From a checkpoint of a small transformer trained on Wikipedia: normalized queries and keys, capped logits.
Each number is 500 + 50 x the weight over the matrix's rms, rounded and kept within 0 to 999. Layers, rows and columns count from 0. Numbers have three digits each.

# layer 2 MLP down, 768x2304, rms 0.0434, rows 585-635, columns 0-127
499540535565455475463563507382575548532469365473461449508491532580451554503509555450478375466410523559458467517499548532430510543504552505503470452518508582531557580473488491570564497482461484517407539493384519458520459457510417510444523380476493482486474520440451577600440368481427489499539497515473542457501441539540494475560514528592594597461508560482409452477569565490548518569539
525479400538535488585546555463508498479531460513552541531502474566469470486451545473484516498563514513541462489485425510468502512539509445483529490517347533556576499384478481521502447522571484512568489488443543477578559523496512437524410469509559540521563508541532442517447383486477510468481503397434520499484580486600476444511527465571423528432464458484543444533490525517480479559557
488476511425510497493619572496426474400447429525496502590481550483495524534534403488567508592494545585516540572420520460617428452522507518479510470442527579454531534487551571490522509514471521610474409457515447520470566510472427552533512543483510483507521536447533496452478517491508446508532470493462468541450550578457558569552476505417410427487485502478494481490618465544486599457457
512459467513545372521535562601456485383533455469526477496581615507509460583514498616480535470515485480607570435519480444569517497626539511453573476534527521535573438550458485405573548484518455517545500433392584469543514475515550497421515524472526450454479526515555487573396390524502445431479481533486485421519496553430549562503513508493532565545516538490438553428499510462435476440427
558419479452447465460516467558544496490455537487417510505555536495517479591539461431516429473384479522438492479523506563423561441435471522423523448444507472580552580455485498480525559467507611479552385479531582534481500552527518531411484571551491493562434427461602391499490544551468503452432507493470522442565533570464470483384497488559454425467460500414496619516437542536541497428511
492473508551459498500507425446542588566409611464592491480600559553469476568472546455630555424474502587543515506443520434501502470523547478425581535519481539536480467510485522521477518498554461483581512397637506489496488477557515581466483423508414505554503491481539519501497531542573487558669504472607527557446561442553522480541480516448403491483479472467543498467446555586516550523443
484459467535574610457458570573498583495495445540497574523468469548558513418493495456467592461481503532440478433545448441631499491455364475534511472460412481494573447525494357531523494458553473497543418463526527453513428530515604472511482526510433591438521482580526472451365528443555473488490479469520432572550527512553511533522551476511501495514403475495523518579483515533465459566503
490443463461462568564576432487573514461491549509516481545515506420519524491512522500522479483424474494451448482471462468452535518525459496450501515482454509564406643501502555511465367560461562473471438490411507561530551426450452494477508539541530465505451443555516441520517515473507535517381537396506505551438554523477510465509501553488467532497512456510484559452490523475458533529487
522534521592535534419479539487517440472527597488515467456494507512500393477552545453483428487514507450408531510487459458426540523450539405472602627508537484496540512611523582484564549523508540495472537480430566519560483554539468594491547466489521530491520486527433489471494544523455473581549471440604511512605447562511478543443545464489535471440484439501477626431599402547511620531564
528543488482545492587603473572508510535445507492485561511470477482495505384488515473460477491473558511497443424542527432530550583425485627475452552463451423477570465527493550503523548510433553535438479570514506471515580534427524528537440558500486541442425533401530465478366410535513406511447543518370537459463540479526507507507499508536522486429485554489471454520548439443472496440548
475483504482491593512500432645483508562439473584531451421549583488533490450520457513442502479491458476483556428476562486433541523550599514488563588564532482549400439441524503468447562471514543530471460433521477582368541521533515566533530467489474487486487500625578583473477544463532513487520419507425540437439488511450542468400416557477528452482507420469495539492523507505532532522496
451432515561471512476504543409583520535497533550499538444575536471456499520413478447577448481482442538469638544479524560552460408549502540511464524386582545516478463551571436538437549497466506501507554481558493486425500436471534550492547502534489436549522462544465588467496527456462507567567501553523414548548527500477433520500521484433493430655498545501444562568509562416547548505525
422508470511480558456522499459466576505585570545556481498421539507501483513534547443513502480467454523515512518434488476529541520465482501463490525542544408486486483576355496522539527574485478490436486474572449513526477458468521536491570537474423447511475529444555499556468475551496465571526386471460498507514476480440568523440479487506450484505476493477471519554522564491473544456494
498592508500559480494574446508433474501538587453416464532480549505502562606595517502553428504578508482455436565577435590546432560621548460491456523472531437550506558462436582516415546593392457443526475520490524491451500454546536451468440543456467482501485590519497421535495531538424495617468475509556536450495491450439610464421475530498466531493648553567445491532512424635544474468488
490528428508435504474539505610428526427526593506474482518471592453526451543407596597458547596574601460533484494527478462584449465545490439494584543522462403502590560489412492476528550434561574411464559540553577480531512523553522552449471432456521549441456523432521463490449570548468506601572472484486534610487476484525457503524455450454408540481459450434382455472476483499382468454475
509491464500451523449471527507630491589536468520452454449522627513411539563498487461464471461496479531467412570520530444475513507490453474545531547572605512518501513502369577480551438463500514549522501527466556532548472456525501494498543477631505512540513475492536509519471417505504628469539479533539479463545473524503473518488579524511508584518547470488511604454473480625585479519528
396561392401466497619421559587516568390521531316564364524505465485528543508544585508546635466505324459472539437482628517482543353516399470545546432409455520501557518217421435461348383474549507431558531460318446441466436431474572509522477480391526530376493598559548378393543468513499549506465444466529556500470402460612538510496450366425458513560520523440431478495481534497527352461466
538436479585477481446465521391533502543531586494497455463546530529543514528460575539478514527486512498522521462490537498515535524544457458447523484458513522524509428442544502453520537441458400474533536481374540499534440560597442577540533470476499483583477486543445486472474480554592554566436497385429484519488558492491500538409507509556455431469540547539546524490401497538467518464466
501384569496511516526413421521494527447481483592517548546508467476479504537596570563531504548543525495555554499488453449580462504501422623486515523493508541483520439491597493472508528521492495460412557525555453415414530576546456477525448492472561535517505505489475511512436568595517485460542547576427547434492484597507510567540531440446479476445548474415404392621520489495499484513542
504488556534489503519559465465433522502479553470474444514470487433506547436538456423409467493499475502461520526450485469551475496534547520506491574549398495526562504460551481440471440482472539601458497624455382522445527524518481505452564484559443451521470556527469594440663459537550415554503495577544553445524452473451485523436454402603465558492441433523594474549435460463493505536466
568545427536566472454475397542533538479521457433458398513600491532529524480576523548514475449493573424493431489482554422536520603489582574403553482597489442487531536460434509389578525533496508548416458576538546474482511495483562519422552445395493376521485481451533465599580517534613503493437519531457583495528436458497519596623536559559617497562502415554499353512454530508477532522526
486565407521545536410595534527556546396392501576524514538523575392553538515519523518552554580600448502479542469536614555495551541522505567506549500479465524441481495464566523555545460495543517491463533480436487587562514462476510440457454457561561526468546457579506443513489573405591412521439486499484544514409508510489488492499571424557436456420507539484478559525527499459523555395523
527539485515504482555536482484568505464555453490481533459478550495560514534453522547527425514505528552480567494537488438521560510471550566483456462449525508508460515515492465478483458588380571455477479411497426554434495629426471509569448453529609444500503436468558433568570467573533481533444516516471464519511522447358441543482514524540563516527501461507521585503452476552541563506545
442405472550452493604489492506466493455489506415499559488615567480416444501579504458597518447601549435503630518568421474471446432433440471576586454481556538468517460446484476481559539598484619558493507420428456556532495391545451431525432467422426535494394555497436407522455464516492472493470474579483462408504580545472542513466493437496563516540641473443498486483506484499568507557417
448517525607431456477508519501467481513463523554495579548404530546487480458497455413498607483494547452496456512509531524549478493480488473509425383540484572509557606418452507462569560501432502607555466563542514507485600611369607487550522554440505503593563564460486496565454460511478484510484507632532540549477498540420501490486439498516539482495481558434445495472479506473448473484512
519516497491469488562493458551496526472438495537521471498495537471512493560514545536470534492503545547435432489516514522519530599408510526545438529483555399545427534493599519505444641560422490517530433537560517558516549455484463445509553534497451543453541488496586452478549484440437482437472545574479504475500495472433514476404514472489546535407511505468487454434561527517502553485519
575472533492519476642441437496383440471487458494427494457514425492481523477464521573482434453510487499539488449564420484481530501484491442540566487435474500528515485479459494474482466461510493537506377541517523508366477522504435523507462498532454555432495577529484510404563468558525500405394559566470410475480531480458554444456603555507476507488429479526568465557441552450530491540430
562459487520480515527571536472485529498409473479472477492473440484458400467472439510454465551466519481423562491448490458563496509515497407583352542466575428536457470458554445434505483459444538487572496544431457504494524400459494388518549530409504538499508495516445540581518491465467488474460410513569461453472412526509526560486494487509440500427477361444508363514448576421425474421551
530553401547537511478562507395485550533425498491458455373499584526563508564480540477582522511452473493568473475513549499499485563552475497564492603514494551515539453559559493464507461487460502507541507567447466456534524495553460483498493492532544492472460459569467546533461527482528496355506445472554553371555480446509436557560497565474499403526567469576470510520569584472594558646644
523432473472553532509542468561493419583504501525515446511487451476476443474516514523432398546573446660517497381444429601476413559554462425504507509407459576542492421499521512539453567521595507481465510505505484483409493541529552552546603554433508479548604455514438481505562491449464520554472463454479546533485591502476481373538435528523440578495490420500491476475564530484510420589488
477542523512500471398453464535522438550496488544432507488555572583525514425494571523456474469558558533517503488556493445430537527480544430529523490580500503471431497534493592491537423482500443573556521507551556541546522545531401576472501518443470558571629494464451406492450445494567532445558527503441587537431538407572423531537561536531502420468529601469460577470552539593457492528436
405526507460507475522607586428504559437571521508500466513439578501463481493513491460517494537519523478524545483506361522512487489437546479439422500530463453467521427504532598476569536563533496526633473458525467492567568505550558479444439447571565474486509549446441483544427502478391449529552422503464502573429535558452576529556438507412551489537444534441547602473408532525522567492536
586514521553509530534486520439514575508432532516571523539527551545501534549497500570448473461488592529538385551505526449479500495566565536528443556491441534509535497580393459496531539616446367619602482502542477600457443569379494534497464475552554393524448493451353473416390525494576508620535453496480474533499517495425461536523550534435480484415498483506490446491502422569495530512467
520409512516518458351456444469523398483531621505461540507455521521465493474542439562562486481557567479517470558546552528463476522473500466480503500546568616477500471441526508395555490526446543470497513516451548438568567489455474565435572485500527480608480508442536418647584474485484566488404517400539488492475493485461523514431518469558550520470509572565571532454482551537524525431418
546461504469448461514367582450482537523627499483420537534487560455561540473491487501515397518576535487475490457612476556548366524467464511434515471459528535444488506549479441497529440465550602543564512471528514442527447461492450450543471512462442442522469485517470476418489612485573524484478370459581537510490546460521474588487438433469538503495518512470506441434399572555507564421460
555550484453558467488517424423494507549512499535495496479498506539546525569559488419527510528505445494486413553502463589539521524562602519468557530498515554487545543470520563457504494536513497524412582650441424515552517427473486545511582490493579521525458436414514530519514527491417476501407536546584575509448570415514542552517458629534445506526603515519570563483499488433498536474515
501542516506511480469477528442505451509588451497545445515513517499466541505473546515511471459530555428576502537505530551484540488396465422511496476572525407483592511519460472436507402551516429577511460489445450520502512467450481486510555607512479419418563516483559502580476463508500431479425553502480545521469379408533557527390558508478557447427542524534489599562571496535527491490546
461544465541456504451525530536539566527543469543519546537455525478538499485552494412529460582586564485515525432558502447533477547581548405461515520541585425445361513481504541454505521551534553477536481553470480569534652398503567461448562504570534532429581548479524555470500488509527537557501493491448536557488427556506562475551466527519608513504454432547461445481529497410561404492536
562487495436573469539554433502512514500492529498569483409593520458569503513553563576463445435483431493473453522531593528466513447498468522568532457462570525523423599495467516504459413552562506451442544466485493622462422526524489526457567545439497541476412543472452525478545483489506574460396470497388482553479579487453448398457438525493501578534473484491491546512507444546500530532548
449500579544479388496482533449485478594389493471450506463530516512414603581616554526475464483510429497498473566546422617527470450505561467460487462432526451482582592450434495522473472486460568515547477449489589472575516470534446484491426531496526394438465572484497539521534527540443524501550603489517538455622517508514453463404402458393521525396502490451434495524523544499581545568419
482516563380515624558421497527534534527442514491493458493471427494546443460556510486462386483480432543549541465533431476474443535496492495494505562604512445453514475496474540500527461481518412500521571460560507478502446515549517532536495453545502521609467503545547565537522508500470513432530532582559495495481450510519501453524468600561552529433415473503511455452523459529485494420619
496576498410591571432532549481410603499505411504424453389393607622607451435492539504403465461470471443496480505490447478496497482619485608519618523505512527539534498549592504461491496422620581485480478532543533480460403503491484575471506455559456564581554442430522415452448580498545557606551444568487508550434524457517500501506598509584501542578404437530598583581609520509472430469463
519515455423589496458550510476551485503520519490483592527507444526556490585577494545531565423439551530501431475549484465586505459588547490517514582531533504537544559612543452531472496631490533630563543493520424528584484491489530406462486525500436481425420476512506519427560509511419506549568450501503571470425527449417549522474511518441517542567545527487475550488494443456532508557515
553482476532514502452503478584547533492455477507523531526455392512513524457479475586520525596554498461527479541472541537504527512487494479524474558496540444500530559505498492554471525485464528561621477495572533509592540479476471439525480468530464586437496489592509568520560555521488531631574516476482475575493503487644442414516569434546549513438479395537515471570480522467398484511536
476539533598471379538533404473519557461549521478480528531503484459547526539553523454462470463586517470458429492500454512562528500464616500488528544520506572509600506544555457511508532470533488438561492493446522489519564562528533494510545531491471556488586489466437419480568557477422498501554540432580594486545547498467438503525554518548412507381493404479463473554467593341552558557533
434482508520415420541571545527543488572570515506507480516489489566469487506466523507515447569524451540424478515520537561446552450471414610488589434464549486503462616526437544454516374548408460455580447465466552433516418505485474595471458426515614564423496559511527428548447387488395518516567466510428414543528424529424472426471517507467545540471448473508451533432511582571436524545496
409481554499441549465514439440458493539515494506550532443480507525390496566486546456459575493477442463488473442472446482449532440511444513444468406529477424530494529487535402517447500536562503537496562449535535490516463476533429579537399559488426523544635393516425520505489504580491584443370483477482492474570435504478452492573484463491473516509451501472512490467509479483523454456451
441520517585461456485493452464500416519479480451489555589509449505429534430524536423529448432507412549437549502569485585465570436541514496447482470490428483568440528511515507527518442505494463516468485384532539408509512510519551589501454486472465439503462533423535522477514547606420451460537510364528433495507471481568546471481468384563558588480554521452391452499575484526491484469411
520521402421464434499578526589464539440531564468469526553419507420557504504582422409571537501467529531434496522446527472482536539486435457372473486507475512523540507628528523547542513543526520511497513521555412576533506478502533461535451596521459503466564480536550467487505466488421481544613483512532440595479593486531453584525455432459405476472458461495526500544497397493475490523442
417557461511393483427525482562531482503493557499529482618410456504490475543586487530462534545464401521439563509544514491486536485530485455479570525513416443478452496580591599497499410459467540493488387499577542471438553529477476416404429484533447547628550577523499557525446530506456461512471460503561568525488452488523483540498521579521543525468479475472488490522421493528568671504519
466507569463376551540539492470491504410503528509543417531491553489470478499547512522503589451433518557601480446454628484546572413499459506531414495403435507568539532553558510510441463469462535502484385509527533480483477479492471496513461526495464498592488481547481574452491531522590454485606490511494415410535497462526561659546464526536461440470498556483579498492597579530525492503384